Each number is 50 + 10 x the weight over the matrix's rms, rounded and kept within 0 to 99. Layers, rows and columns count from 0.

# down: layer 4 MLP down (transposed), 384x96, rms 0.0984, rows 293-361, columns 0-47
# up: layer 4 MLP up, 384x96, rms 0.112, rows 294-362, columns 0-47
down293:52 61 36 50 59 54 48 35 38 40 45 20 39 43 48 82 56 50 34 39 64 45 49 54 70 43 50 61 56 52 50 53 49 48 58 52 61 64 63 64 52 38 55 61 40 37 50 55
up294:41 45 53 41 39 53 50 54 51 52 47 41 36 61 51 44 33 55 49 37 69 33 47 67 45 66 46 62 46 46 29 33 72 50 76 50 51 66 51 51 58 63 55 40 45 56 46 39
down294:63 38 52 46 46 53 52 50 43 50 53 61 47 30 69 29 57 40 37 53 60 59 51 40 53 40 45 44 41 56 64 58 52 45 33 57 49 53 55 47 46 47 47 46 74 74 58 42
up295:34 61 45 48 46 56 57 52 47 43 26 58 49 38 63 54 51 60 57 60 58 55 40 47 40 58 37 41 56 69 42 41 36 44 54 50 57 44 54 43 40 46 52 40 59 54 66 58
down295:65 55 54 48 60 40 47 44 55 52 41 40 49 61 51 51 37 38 58 43 50 48 47 47 43 65 57 56 55 39 45 49 59 50 43 52 50 48 41 51 35 42 56 63 65 55 44 57
up296:47 40 52 42 57 37 35 42 51 52 62 56 30 37 51 53 37 43 62 54 30 42 42 33 65 59 60 57 50 46 50 52 64 56 58 54 59 54 52 51 54 59 45 50 46 54 66 48
down296:59 71 69 39 60 44 43 49 41 65 39 52 41 30 49 67 46 54 44 52 44 61 39 42 79 29 45 40 48 44 54 36 50 59 42 34 74 39 46 73 43 43 47 47 60 49 58 69
up297:43 64 70 52 42 51 45 57 55 45 54 45 49 46 40 57 64 53 49 61 50 44 44 42 62 54 48 73 58 46 49 48 44 46 62 59 59 31 65 48 45 48 51 46 55 64 46 49
down297:42 38 59 65 50 64 62 50 51 51 39 50 48 59 55 43 59 69 47 60 63 45 52 49 46 58 43 66 53 14 58 48 52 53 61 65 57 19 32 50 53 54 50 61 44 52 37 51
up298:43 52 58 55 55 42 55 56 51 59 44 55 45 56 19 44 49 47 47 49 46 48 46 46 44 72 31 44 58 63 28 56 47 39 58 48 41 53 67 60 65 58 33 33 55 44 56 50
down298:47 69 45 54 43 42 49 36 58 64 54 61 65 22 58 53 44 56 38 44 77 50 49 57 50 50 61 48 55 54 51 45 66 46 50 41 40 54 39 51 51 44 58 57 59 55 45 37
up299:62 51 44 58 23 43 60 26 44 47 51 51 46 34 54 56 32 59 54 74 45 30 59 53 52 52 36 69 65 56 28 46 59 38 72 50 39 45 64 43 57 75 64 34 54 61 80 56
down299:56 69 61 28 51 43 65 35 41 46 50 57 67 53 45 44 44 51 32 58 46 45 65 73 46 47 53 48 46 69 35 42 43 58 44 49 53 65 54 47 60 51 74 49 39 57 63 56
up300:30 61 36 49 50 36 48 44 61 44 37 73 50 46 55 61 52 49 52 59 50 56 42 58 41 56 47 37 50 44 41 54 62 47 23 58 35 46 53 47 44 60 56 37 46 65 41 51
down300:50 56 33 55 54 53 51 40 66 53 53 54 53 61 46 65 60 48 49 33 74 59 45 49 30 38 45 65 43 56 44 63 48 31 59 26 35 52 61 55 30 53 41 43 54 55 60 32
up301:25 62 61 56 54 41 39 44 58 37 61 49 51 56 46 60 47 68 62 62 53 47 41 49 50 58 40 44 44 54 50 38 46 44 58 40 48 53 58 43 58 59 47 42 56 36 52 47
down301:56 34 43 57 46 64 63 49 31 60 39 53 54 46 46 48 49 35 52 56 59 40 64 46 47 50 71 45 42 45 38 64 55 58 44 70 47 34 29 57 50 41 53 58 51 53 57 65
up302:32 60 49 49 68 45 58 44 59 35 50 67 54 45 51 61 52 50 63 74 40 25 50 33 50 58 59 58 20 46 16 51 60 57 66 58 40 62 60 53 70 60 45 48 47 57 52 35
down302:49 64 44 59 44 51 44 62 68 46 49 35 46 56 55 49 37 55 49 37 46 48 45 43 43 51 37 60 37 58 53 64 75 28 53 64 58 37 53 45 48 48 68 64 36 57 51 52
up303:56 43 53 32 72 42 68 49 54 51 56 45 22 59 39 41 40 46 53 55 40 45 47 57 50 58 46 69 53 58 38 30 62 69 52 52 45 43 61 36 58 53 48 34 37 57 62 49
down303:64 41 44 66 43 58 53 45 52 49 54 59 50 56 58 42 42 53 56 36 65 49 76 48 51 59 70 52 53 42 51 59 53 44 50 68 34 50 43 44 32 40 42 63 38 58 44 48
up304:39 43 49 46 45 53 42 51 47 55 45 53 59 45 24 40 46 61 58 59 69 42 32 36 37 50 33 63 61 37 51 42 44 46 57 67 53 36 39 52 49 44 53 46 52 77 54 81
down304:46 65 54 59 63 47 39 38 69 42 53 41 45 41 68 53 47 51 37 46 59 55 48 55 34 42 36 59 58 53 45 54 51 45 36 63 44 44 45 44 52 58 45 54 57 47 43 48
up305:51 46 56 38 29 25 40 32 41 64 42 52 40 49 62 31 58 52 70 71 51 49 50 50 47 50 53 52 45 50 50 47 43 76 48 54 57 44 52 51 46 56 19 52 49 71 52 58
down305:46 54 31 42 62 46 37 60 54 36 47 51 43 38 46 53 59 53 53 57 61 51 35 51 44 62 61 41 63 44 31 44 47 56 54 58 34 65 50 47 34 44 63 56 48 49 46 37
up306:40 41 44 48 50 42 56 32 42 62 38 46 63 51 72 66 40 66 44 48 47 45 51 43 49 60 63 58 51 66 57 51 44 46 64 64 51 59 48 48 48 49 54 50 55 59 42 27
down306:54 51 56 54 38 34 59 65 50 54 39 42 53 58 42 42 44 47 55 21 45 45 37 46 59 63 44 48 56 49 46 65 58 61 42 46 37 45 50 62 54 60 44 38 31 44 49 53
up307:48 38 51 26 56 49 55 49 48 40 59 46 42 49 59 53 60 35 66 55 53 33 30 60 55 47 58 76 50 69 53 41 63 57 58 54 56 40 52 39 49 51 49 35 49 55 39 45
down307:69 40 63 25 73 58 42 44 52 48 52 42 39 38 61 64 65 58 67 39 44 48 50 52 40 54 52 60 55 72 39 44 58 39 53 31 51 53 50 57 59 47 43 64 39 38 49 51
up308:43 54 53 28 37 58 50 43 43 52 54 56 48 41 56 50 49 60 54 43 47 34 62 65 63 49 63 79 58 61 45 52 61 64 53 54 48 44 47 36 59 53 43 58 50 69 57 53
down308:45 42 42 62 63 52 52 39 46 44 48 53 46 43 61 64 48 62 57 54 60 52 49 37 60 53 40 52 41 63 58 42 59 44 44 43 42 49 48 69 52 49 50 28 43 52 46 46
up309:23 47 71 58 44 36 53 48 49 50 40 48 57 39 49 84 44 50 53 55 52 54 35 60 44 62 62 46 44 68 49 33 52 28 25 61 55 46 46 49 33 60 40 49 61 63 63 57
down309:57 67 47 31 66 51 48 41 47 40 45 60 54 57 55 45 46 58 36 64 48 56 38 52 47 57 58 50 48 61 43 44 48 51 48 65 41 30 44 61 64 51 61 53 56 58 44 54
up310:52 61 51 62 31 42 37 55 56 53 46 32 45 52 42 52 66 56 48 62 51 37 44 46 40 56 60 48 55 55 45 43 58 51 46 55 55 47 65 50 49 64 60 48 44 52 52 40
down310:31 58 53 47 47 53 41 56 51 48 57 65 69 55 31 36 50 58 51 50 51 50 52 62 59 54 44 49 49 38 51 58 30 45 42 54 45 68 64 45 47 39 56 59 41 55 38 37
up311:45 46 55 40 44 55 61 49 60 43 39 53 52 38 37 59 51 44 53 54 38 21 40 68 47 57 57 51 62 53 37 61 44 67 58 56 68 25 45 27 46 41 55 51 57 56 45 51
down311:43 52 47 63 54 52 40 49 35 62 52 58 37 49 62 42 61 40 44 45 46 50 68 54 58 36 59 41 54 45 44 49 65 36 52 55 34 52 50 67 52 68 43 53 36 55 58 56
up312:39 57 51 60 21 64 50 42 39 51 30 58 41 62 36 38 59 73 52 42 37 59 50 53 34 61 35 55 55 57 53 51 60 55 70 70 31 54 52 65 45 51 46 56 50 47 62 35
down312:58 54 50 66 46 56 32 41 29 58 26 39 33 48 54 47 38 61 45 40 62 46 47 60 47 48 60 57 47 43 46 63 67 46 52 51 47 33 46 56 47 54 54 61 35 49 63 48
up313:55 39 50 55 48 51 42 61 52 56 48 36 49 48 52 51 44 64 50 60 57 45 45 51 53 48 42 51 59 59 50 49 49 45 36 63 63 32 38 57 58 67 51 65 57 56 53 50
down313:37 59 61 51 59 51 40 63 51 58 46 60 64 54 50 53 50 38 57 47 46 39 29 55 47 47 52 49 62 53 47 49 47 40 45 46 34 41 41 45 54 62 57 57 61 35 65 52
up314:56 45 44 29 62 23 47 45 46 59 48 46 42 51 49 27 51 51 61 54 48 50 64 61 49 55 32 61 39 49 40 33 42 59 39 71 53 46 49 46 60 62 42 48 55 52 61 54
down314:57 61 68 44 25 58 50 63 50 57 52 64 54 48 52 53 41 60 46 49 46 39 45 45 44 53 49 55 55 62 53 52 39 41 62 35 56 46 26 53 32 49 60 48 46 54 43 46
up315:56 52 50 40 50 58 42 45 48 31 43 53 41 62 63 39 46 48 47 38 65 35 39 52 59 58 51 69 48 52 50 43 50 37 62 61 46 53 45 18 50 50 48 52 51 52 35 45
down315:48 50 54 39 44 38 49 33 64 72 40 60 53 41 39 46 37 47 56 55 38 50 35 47 52 52 47 45 65 41 59 55 48 69 41 41 46 36 33 69 58 42 52 43 56 72 41 52
up316:50 46 48 63 49 28 41 45 62 39 41 45 45 50 45 55 44 36 66 43 50 29 56 49 47 64 73 58 45 53 57 41 57 57 47 62 46 48 65 34 36 40 58 45 50 55 45 48
down316:64 54 53 39 44 40 34 53 53 56 55 76 64 47 47 64 48 57 41 36 54 49 46 42 46 42 51 33 58 41 49 54 51 63 60 52 47 53 52 33 40 37 35 42 46 66 37 51
up317:50 66 49 41 49 40 56 41 56 49 48 57 59 61 60 48 58 54 61 61 66 49 60 53 51 57 57 55 60 51 47 60 47 62 56 60 56 40 47 45 39 58 48 53 57 60 55 38
down317:70 55 48 49 33 50 58 43 50 39 62 51 30 49 37 48 55 43 54 56 61 31 33 46 55 38 50 41 48 49 56 64 56 67 55 49 57 65 51 57 63 35 53 40 34 44 40 38
up318:24 55 57 33 65 47 47 49 57 19 54 60 41 58 52 50 54 48 37 60 41 44 48 56 29 63 52 44 25 49 36 69 51 36 61 66 38 26 53 54 43 54 42 49 59 63 54 53
down318:65 61 57 51 44 32 39 50 46 57 59 37 58 35 53 58 47 61 56 38 41 46 52 52 46 28 46 32 52 46 60 44 54 45 40 26 33 82 43 41 59 58 64 58 49 59 47 17
up319:37 41 54 57 25 38 56 55 34 64 46 48 21 56 66 44 49 51 37 63 64 39 52 58 49 61 45 61 35 46 55 42 53 46 56 47 52 43 47 47 50 66 48 45 31 46 29 47
down319:59 55 36 61 45 66 48 60 38 46 48 38 64 45 58 33 32 58 40 42 31 49 61 46 52 54 50 52 54 50 56 56 67 57 58 50 51 46 38 39 57 49 52 65 49 55 53 45
up320:34 64 72 36 46 51 61 33 37 63 65 39 52 47 60 43 45 50 62 54 36 39 45 57 40 62 66 45 40 63 42 44 41 39 65 54 62 68 70 38 65 48 31 38 68 60 72 37
down320:42 43 53 56 54 37 43 37 40 47 43 44 76 56 51 50 28 68 57 44 60 51 53 57 68 40 68 55 66 43 63 46 53 65 47 36 51 37 57 42 31 52 55 32 45 64 45 75
up321:45 35 48 47 59 38 40 42 53 60 63 57 38 59 39 40 55 66 40 48 45 44 70 49 39 44 51 47 41 53 51 40 54 52 68 55 39 57 63 46 45 64 61 54 43 59 49 34
down321:46 59 35 51 51 67 48 34 77 43 36 58 50 47 67 43 41 62 54 35 53 53 55 23 44 51 48 50 58 50 49 56 48 45 48 43 42 39 54 56 61 63 48 45 63 46 57 54
up322:42 37 50 40 56 49 46 51 48 51 59 39 46 63 61 49 62 46 57 48 48 58 40 60 50 58 47 57 52 62 59 56 41 29 28 67 53 52 54 52 43 44 48 59 48 60 45 42
down322:40 61 34 40 74 50 68 42 59 54 70 76 34 30 60 55 42 51 58 39 51 50 58 29 47 52 49 42 55 41 61 38 35 42 39 43 40 52 52 59 45 74 45 46 47 65 37 57
up323:32 37 66 57 39 52 68 59 39 55 42 40 51 30 49 56 36 42 62 65 40 42 46 43 61 51 33 69 38 48 53 61 45 55 61 69 49 35 56 53 45 50 63 68 61 63 32 53
down323:56 46 52 60 59 37 36 50 62 48 59 61 66 61 76 47 54 49 53 50 44 50 46 45 34 48 63 48 41 64 47 47 49 59 23 28 38 60 58 49 52 47 62 64 48 47 56 50
up324:32 36 43 40 55 25 67 41 35 41 56 44 43 49 54 42 54 65 50 65 63 42 59 45 51 46 50 50 34 66 21 56 36 57 48 49 64 58 74 42 59 54 44 33 44 45 58 65
down324:48 52 33 50 41 62 57 57 57 52 62 46 53 43 36 54 36 33 52 55 51 51 42 51 59 49 58 47 46 39 49 59 42 51 51 42 49 55 74 45 48 75 48 48 57 39 58 55
up325:49 61 67 49 63 51 35 55 33 42 46 42 56 52 58 57 59 77 53 71 50 51 57 45 55 59 49 43 43 50 42 41 39 41 55 45 42 44 39 31 39 53 65 44 40 50 54 54
down325:39 56 38 49 52 44 56 43 58 40 47 41 66 45 48 60 53 35 67 35 57 57 47 39 48 33 61 43 65 44 54 76 58 48 51 58 53 45 48 68 53 40 30 45 58 48 47 46
up326:63 55 45 50 59 54 31 45 19 39 39 43 34 50 35 58 70 56 55 57 38 41 45 67 54 66 48 61 41 36 46 54 61 52 48 61 58 53 47 53 63 75 53 36 58 46 57 39
down326:69 45 53 50 41 44 48 41 48 58 55 49 48 51 56 49 47 49 50 42 51 33 44 42 61 68 43 66 54 53 48 41 50 62 51 43 58 58 53 58 32 51 66 64 46 35 54 62
up327:50 35 53 60 41 54 65 48 53 38 49 38 38 49 62 67 45 65 52 61 47 48 45 52 48 54 55 55 50 36 38 34 56 46 51 58 68 52 57 40 34 45 64 53 49 54 51 53
down327:45 48 62 50 54 37 48 68 50 43 63 62 59 46 55 42 47 38 58 57 55 43 55 63 48 48 59 52 40 48 44 64 28 47 60 20 53 48 60 52 52 63 49 48 50 51 65 46
up328:52 66 50 12 53 48 61 35 54 35 57 52 36 44 58 60 58 53 42 55 43 59 51 53 64 44 58 48 49 48 56 63 59 46 65 48 56 31 65 54 43 56 37 49 53 61 63 57
down328:28 49 31 38 62 43 34 42 52 39 50 52 38 47 43 49 42 68 30 37 35 47 58 45 33 19 50 47 39 50 68 56 57 41 52 56 49 44 34 63 51 48 31 56 58 61 48 49
up329:36 59 50 42 61 34 58 53 52 54 40 52 32 59 63 54 54 62 72 59 51 38 50 48 60 58 48 56 33 54 47 56 42 27 39 54 34 41 56 46 64 55 43 42 49 56 40 32
down329:75 54 44 42 49 57 46 49 36 37 44 41 51 36 49 40 36 47 63 49 47 48 58 61 57 57 59 46 50 41 76 55 46 60 53 46 58 58 37 55 42 56 42 76 45 55 53 57
up330:44 49 53 62 55 35 69 29 46 39 45 69 49 26 49 36 62 63 55 58 48 30 58 51 30 61 58 52 48 51 42 42 62 59 44 59 56 54 54 34 56 54 62 40 48 59 53 51
down330:59 37 50 45 57 54 63 44 56 46 50 48 56 54 50 37 34 48 54 27 58 51 42 51 71 41 55 47 59 42 66 49 46 63 32 41 56 49 40 57 54 40 44 46 48 73 44 61
up331:46 65 67 55 37 51 59 44 33 31 58 65 50 58 58 43 62 53 45 48 54 38 45 48 59 43 52 47 55 48 56 35 54 48 66 51 63 45 69 44 65 36 60 37 59 44 46 36
down331:53 38 40 58 47 37 58 30 60 57 39 50 41 44 45 67 44 42 52 36 42 62 63 34 45 52 52 38 61 51 60 61 63 46 40 47 39 43 62 49 59 61 41 64 52 49 60 60
up332:59 64 43 49 40 50 42 41 34 48 37 41 35 46 37 78 55 40 53 62 38 49 49 68 43 53 61 37 61 56 46 44 69 60 56 66 53 47 51 56 46 52 54 43 51 54 70 50
down332:67 55 57 62 42 45 49 53 56 42 56 37 57 53 26 45 42 39 36 54 58 33 52 52 57 43 42 46 49 60 59 51 35 42 54 47 58 56 45 47 63 44 55 58 44 36 54 47
up333:57 53 59 50 59 44 47 41 47 44 17 65 42 61 58 59 46 44 65 45 38 57 43 32 59 68 50 54 45 48 47 37 61 60 42 57 68 37 53 34 39 43 74 41 53 52 61 63
down333:50 33 39 56 37 30 49 56 37 71 71 66 47 59 51 43 56 51 59 50 64 51 49 58 61 40 58 49 50 54 56 70 39 54 58 37 48 61 60 57 51 50 42 44 40 69 45 29
up334:42 61 39 58 53 42 66 36 59 63 50 58 51 65 41 37 42 59 45 57 44 33 47 55 51 54 45 36 52 61 47 63 52 59 63 61 57 48 41 37 57 70 48 34 45 58 36 57
down334:60 43 59 31 35 48 44 46 42 52 59 49 54 47 58 48 53 47 27 57 59 57 53 44 45 53 61 61 47 47 51 40 59 36 43 43 56 40 74 50 59 58 41 38 63 58 53 51
up335:50 38 57 48 51 48 53 50 57 53 59 42 62 51 40 42 53 39 56 59 43 39 43 45 58 44 53 54 61 40 58 56 63 64 68 58 48 40 54 47 51 50 46 44 49 69 43 51
down335:57 61 46 48 49 50 40 45 45 61 37 47 59 40 47 61 46 61 52 52 50 41 46 66 45 63 52 34 45 45 64 62 45 33 45 54 67 41 37 56 57 55 52 39 62 41 47 66
up336:38 47 40 58 38 38 62 46 62 30 50 49 36 66 64 44 36 49 47 54 40 30 53 37 40 69 33 69 46 39 48 49 52 39 46 53 45 55 51 32 46 56 46 39 40 72 57 40
down336:60 24 41 57 32 46 29 50 58 26 51 54 36 60 52 54 54 44 53 39 47 69 45 58 30 50 44 51 64 72 58 63 47 44 39 50 50 39 58 45 59 56 38 47 62 36 65 73
up337:35 63 56 44 53 33 59 38 44 53 41 35 38 44 63 46 45 66 57 67 51 47 38 49 51 51 60 46 42 32 38 60 42 61 56 54 65 51 53 46 55 72 45 63 72 49 55 68
down337:61 43 57 56 34 61 35 52 54 41 49 54 51 37 46 40 47 36 54 58 50 47 51 51 46 50 39 44 57 54 60 42 37 41 42 47 54 59 55 51 48 27 52 40 55 63 39 31
up338:54 53 67 61 52 31 56 55 34 54 48 66 31 48 63 38 41 56 58 40 46 22 38 55 55 47 37 27 48 70 48 45 47 46 47 59 54 47 68 42 59 53 52 49 45 55 50 56
down338:45 43 54 42 43 55 40 38 55 39 55 42 56 65 41 62 58 61 58 44 53 46 44 51 57 47 76 51 55 63 48 42 43 56 61 47 59 38 50 52 55 43 33 51 60 30 54 38
up339:29 45 42 52 39 36 37 45 36 38 38 66 43 43 53 32 48 35 54 55 54 35 54 60 45 56 39 57 42 56 48 40 58 65 54 59 45 51 46 44 46 62 51 50 35 56 37 60
down339:64 46 47 53 48 55 57 51 44 45 31 55 47 36 58 48 54 50 62 41 55 62 45 43 53 56 58 43 52 57 60 46 40 45 47 61 47 59 64 57 51 45 59 51 41 52 50 56
up340:45 54 69 44 49 43 48 41 60 44 55 50 48 50 51 68 22 44 67 65 50 27 41 53 47 60 50 31 33 52 22 40 46 39 62 56 51 62 39 60 58 49 49 27 68 54 56 36
down340:75 60 64 47 61 48 51 36 46 49 52 57 43 37 73 52 39 47 31 61 53 45 34 63 63 39 49 52 65 44 46 45 70 57 54 47 63 60 58 61 58 33 52 49 48 61 38 60
up341:44 65 73 65 46 65 53 40 42 47 46 54 36 53 42 45 49 50 39 62 62 49 56 47 41 66 57 48 65 60 47 40 31 49 47 69 50 56 61 45 52 51 69 65 42 46 46 50
down341:44 37 35 51 35 51 63 46 42 43 56 61 68 40 43 59 56 55 48 49 31 41 47 52 47 56 47 68 51 54 54 57 55 38 38 38 51 34 47 42 64 60 40 43 54 49 73 66
up342:33 57 52 58 33 48 34 45 62 43 56 40 38 33 48 49 42 46 67 68 47 41 48 51 56 46 42 47 44 52 44 47 46 51 56 57 68 62 50 50 40 57 61 33 63 66 53 58
down342:65 77 69 44 50 48 44 63 67 48 54 43 50 44 61 27 42 42 56 62 58 38 30 51 55 55 41 66 38 57 56 44 46 55 43 61 58 62 40 49 58 41 58 61 57 54 45 38
up343:44 71 58 48 52 46 49 36 52 58 57 42 33 48 52 43 58 41 44 59 54 52 34 66 40 63 40 47 65 52 42 62 70 58 72 48 47 53 59 58 25 54 42 30 42 49 53 55
down343:63 63 48 51 47 58 48 44 59 36 57 40 47 46 60 40 55 38 58 51 49 52 68 47 52 58 34 31 42 38 45 45 60 59 39 40 57 45 74 66 45 38 52 46 41 55 66 57
up344:53 41 72 51 60 45 49 46 54 47 39 51 34 67 64 55 58 46 50 62 32 45 56 46 64 55 45 60 43 56 33 42 53 49 61 62 36 33 60 41 68 61 31 42 49 48 41 59
down344:55 48 57 49 21 40 42 56 52 65 47 54 70 52 38 62 46 44 67 61 54 39 38 61 47 63 65 37 56 56 64 41 36 49 70 47 51 56 65 35 52 43 48 57 42 34 66 27
up345:41 44 64 48 54 37 52 47 64 73 40 54 32 41 59 51 47 39 43 70 50 42 31 58 40 58 48 50 38 68 51 56 42 52 61 53 36 59 49 51 61 48 38 44 67 55 42 36
down345:46 55 61 63 46 38 26 62 53 59 60 51 66 39 58 55 41 52 57 48 69 49 46 80 56 52 50 35 62 48 51 54 51 55 57 50 44 49 44 32 38 45 41 48 39 55 52 55
up346:58 50 45 51 32 58 34 40 51 61 58 36 49 53 54 42 48 52 65 64 41 46 46 53 56 65 43 66 36 46 43 54 48 57 59 64 57 62 51 56 30 46 51 48 53 50 41 38
down346:53 43 46 50 70 50 55 58 49 31 54 39 35 57 57 40 45 54 46 55 38 44 52 55 33 48 49 50 52 59 59 59 42 46 50 60 51 52 44 54 45 35 49 46 44 49 45 51
up347:51 58 61 61 46 59 59 59 53 55 51 45 43 57 58 64 48 62 48 60 48 55 35 51 57 43 33 40 32 54 34 47 46 38 48 51 52 68 56 47 55 60 52 45 75 52 44 41
down347:59 59 45 49 63 56 46 56 56 61 48 55 58 61 38 61 50 20 38 48 43 58 60 52 48 49 32 64 61 56 35 54 55 46 36 50 45 41 63 25 36 60 38 50 58 57 51 45
up348:49 61 63 58 53 46 71 52 36 40 53 53 47 46 51 51 44 49 44 52 61 42 49 51 47 62 36 46 38 45 35 48 63 50 58 45 59 51 68 53 46 50 50 37 55 45 35 67
down348:46 37 37 40 60 49 47 64 50 54 50 45 52 45 59 63 25 49 35 60 45 61 42 56 39 53 55 64 53 46 61 40 53 42 58 47 60 40 30 43 53 62 42 51 34 62 52 47
up349:48 46 43 54 41 43 45 33 69 45 57 58 49 59 59 49 48 49 58 65 65 54 49 42 49 55 59 66 50 54 43 51 72 49 38 57 63 39 63 51 58 65 64 42 36 37 44 56
down349:39 33 61 51 49 42 52 48 53 49 77 37 68 51 44 40 27 47 42 37 47 45 51 57 50 55 67 52 68 59 59 55 55 39 24 53 48 70 31 62 56 32 48 64 59 56 36 55
up350:37 49 36 46 43 40 58 45 57 38 48 55 50 49 69 53 38 56 60 65 43 46 62 53 60 54 50 53 52 53 44 47 64 58 64 46 61 55 54 37 38 62 53 55 43 49 53 57
down350:56 60 43 59 54 49 45 57 56 58 52 42 51 59 39 65 38 33 44 51 54 53 39 41 68 42 36 48 55 48 62 65 48 43 54 52 31 53 45 49 62 47 53 55 57 40 61 44
up351:59 58 57 53 57 41 36 46 48 57 50 45 58 58 52 72 64 56 50 60 63 48 41 39 50 52 56 46 56 57 41 29 32 38 37 68 48 45 62 44 47 53 42 41 60 57 48 39
down351:41 41 47 51 45 47 62 39 39 55 45 43 40 52 58 59 50 51 61 64 56 60 42 53 70 47 42 61 56 62 68 49 50 47 49 50 58 60 48 65 53 41 53 37 68 34 55 61
up352:42 51 64 43 49 47 40 36 58 42 44 49 38 50 42 48 45 53 62 52 27 39 51 63 57 69 41 57 33 78 53 47 58 60 64 56 53 40 46 36 43 44 35 47 51 56 51 49
down352:63 54 56 46 58 57 52 46 42 59 37 60 45 63 60 47 42 65 54 40 51 51 52 47 44 50 61 47 69 43 35 47 48 38 39 66 53 66 38 60 57 51 56 58 39 46 54 49
up353:61 37 49 55 49 48 49 60 63 53 57 39 50 43 57 49 42 46 57 43 35 38 35 40 46 56 44 45 41 44 42 49 55 42 41 65 58 69 64 39 59 62 55 38 48 61 51 53
down353:50 61 61 50 46 65 35 40 32 64 35 41 27 49 58 62 38 29 52 57 43 67 58 35 61 61 21 57 46 67 53 47 29 53 61 70 52 45 46 45 54 51 69 38 45 26 54 50
up354:54 42 51 44 32 39 49 32 52 62 49 68 45 39 51 56 44 57 56 61 56 50 53 58 46 68 31 50 43 49 45 43 44 50 60 59 75 63 62 40 44 59 43 36 59 61 59 43
down354:53 78 44 38 53 62 59 47 58 45 50 49 52 31 58 57 42 51 44 69 56 46 40 55 34 48 47 51 59 40 64 51 72 50 53 64 50 67 57 50 61 55 39 68 50 59 33 48
up355:43 49 54 39 37 45 57 51 55 46 58 59 45 36 39 53 57 44 40 65 57 41 59 62 28 59 33 59 64 49 47 59 49 41 53 58 49 30 60 35 51 51 70 52 75 46 50 54
down355:52 46 42 55 58 41 51 68 61 51 57 60 52 47 41 37 47 64 58 41 70 50 37 55 43 40 66 52 56 46 49 48 49 44 66 29 38 62 53 59 38 47 60 42 42 53 41 35
up356:39 49 69 58 51 32 49 43 52 62 48 53 44 54 33 63 38 49 51 49 51 52 48 51 45 51 60 45 41 46 33 49 45 45 49 49 41 50 70 36 58 60 55 44 52 50 56 48
down356:62 49 45 45 50 43 46 54 35 52 53 63 63 48 47 54 45 55 63 54 51 51 49 40 44 53 65 67 57 48 49 41 38 55 36 47 54 46 36 41 34 46 51 68 45 56 47 35
up357:56 45 60 52 32 35 53 55 41 44 59 38 23 27 55 60 57 38 60 48 59 41 55 53 51 53 29 63 42 51 38 44 61 36 53 67 54 48 59 43 32 66 51 33 58 57 44 58
down357:49 56 47 55 41 58 41 75 19 70 46 46 33 71 65 58 48 41 48 42 53 48 47 56 63 64 36 53 58 65 55 52 53 49 39 60 35 39 55 53 53 72 43 44 68 34 49 44
up358:53 45 47 36 51 44 74 53 44 53 38 52 48 45 45 40 53 47 69 66 43 48 51 38 64 57 30 59 55 71 40 44 39 51 54 62 47 46 53 50 40 51 48 38 57 58 46 47
down358:53 61 67 45 37 52 48 52 45 47 37 53 50 55 62 42 57 37 54 40 41 44 57 58 53 58 49 64 62 55 49 37 48 45 56 59 61 49 38 44 52 58 29 41 50 38 46 44
up359:46 44 43 66 49 45 58 39 43 60 49 37 47 35 62 43 45 56 62 41 45 53 61 67 41 57 57 53 50 51 50 57 65 49 61 71 34 48 60 53 36 56 56 31 50 42 34 50
down359:50 56 36 53 48 57 54 52 54 47 52 42 38 49 48 56 61 44 37 47 52 57 43 35 61 43 60 45 47 34 41 51 53 51 64 63 58 32 54 48 43 64 51 58 52 59 49 48
up360:52 37 46 45 42 48 47 46 45 41 37 62 45 63 49 35 51 48 48 62 50 49 51 53 48 50 48 45 57 49 41 59 53 64 57 63 40 58 46 49 75 51 38 40 49 62 43 47
down360:49 59 48 53 47 41 59 53 52 60 42 55 58 48 47 61 58 45 31 45 58 61 37 45 54 63 41 50 44 43 60 48 59 34 48 50 51 43 56 53 51 48 46 45 53 42 48 50
up361:44 48 62 58 56 45 46 52 57 49 36 53 51 69 44 44 70 49 55 60 60 53 45 58 42 54 44 63 41 48 49 61 49 49 49 68 31 17 43 43 48 59 50 41 55 45 40 59
down361:52 58 32 62 52 50 59 43 44 55 51 51 46 33 43 48 37 39 49 60 37 44 51 43 66 48 52 48 50 58 42 60 42 45 53 50 46 66 52 46 50 51 59 57 47 52 55 43
up362:31 54 42 53 55 50 44 41 49 67 45 56 44 51 41 39 63 67 47 58 54 40 39 52 49 56 62 57 52 61 41 48 40 42 55 57 59 60 60 53 55 50 43 32 43 50 52 38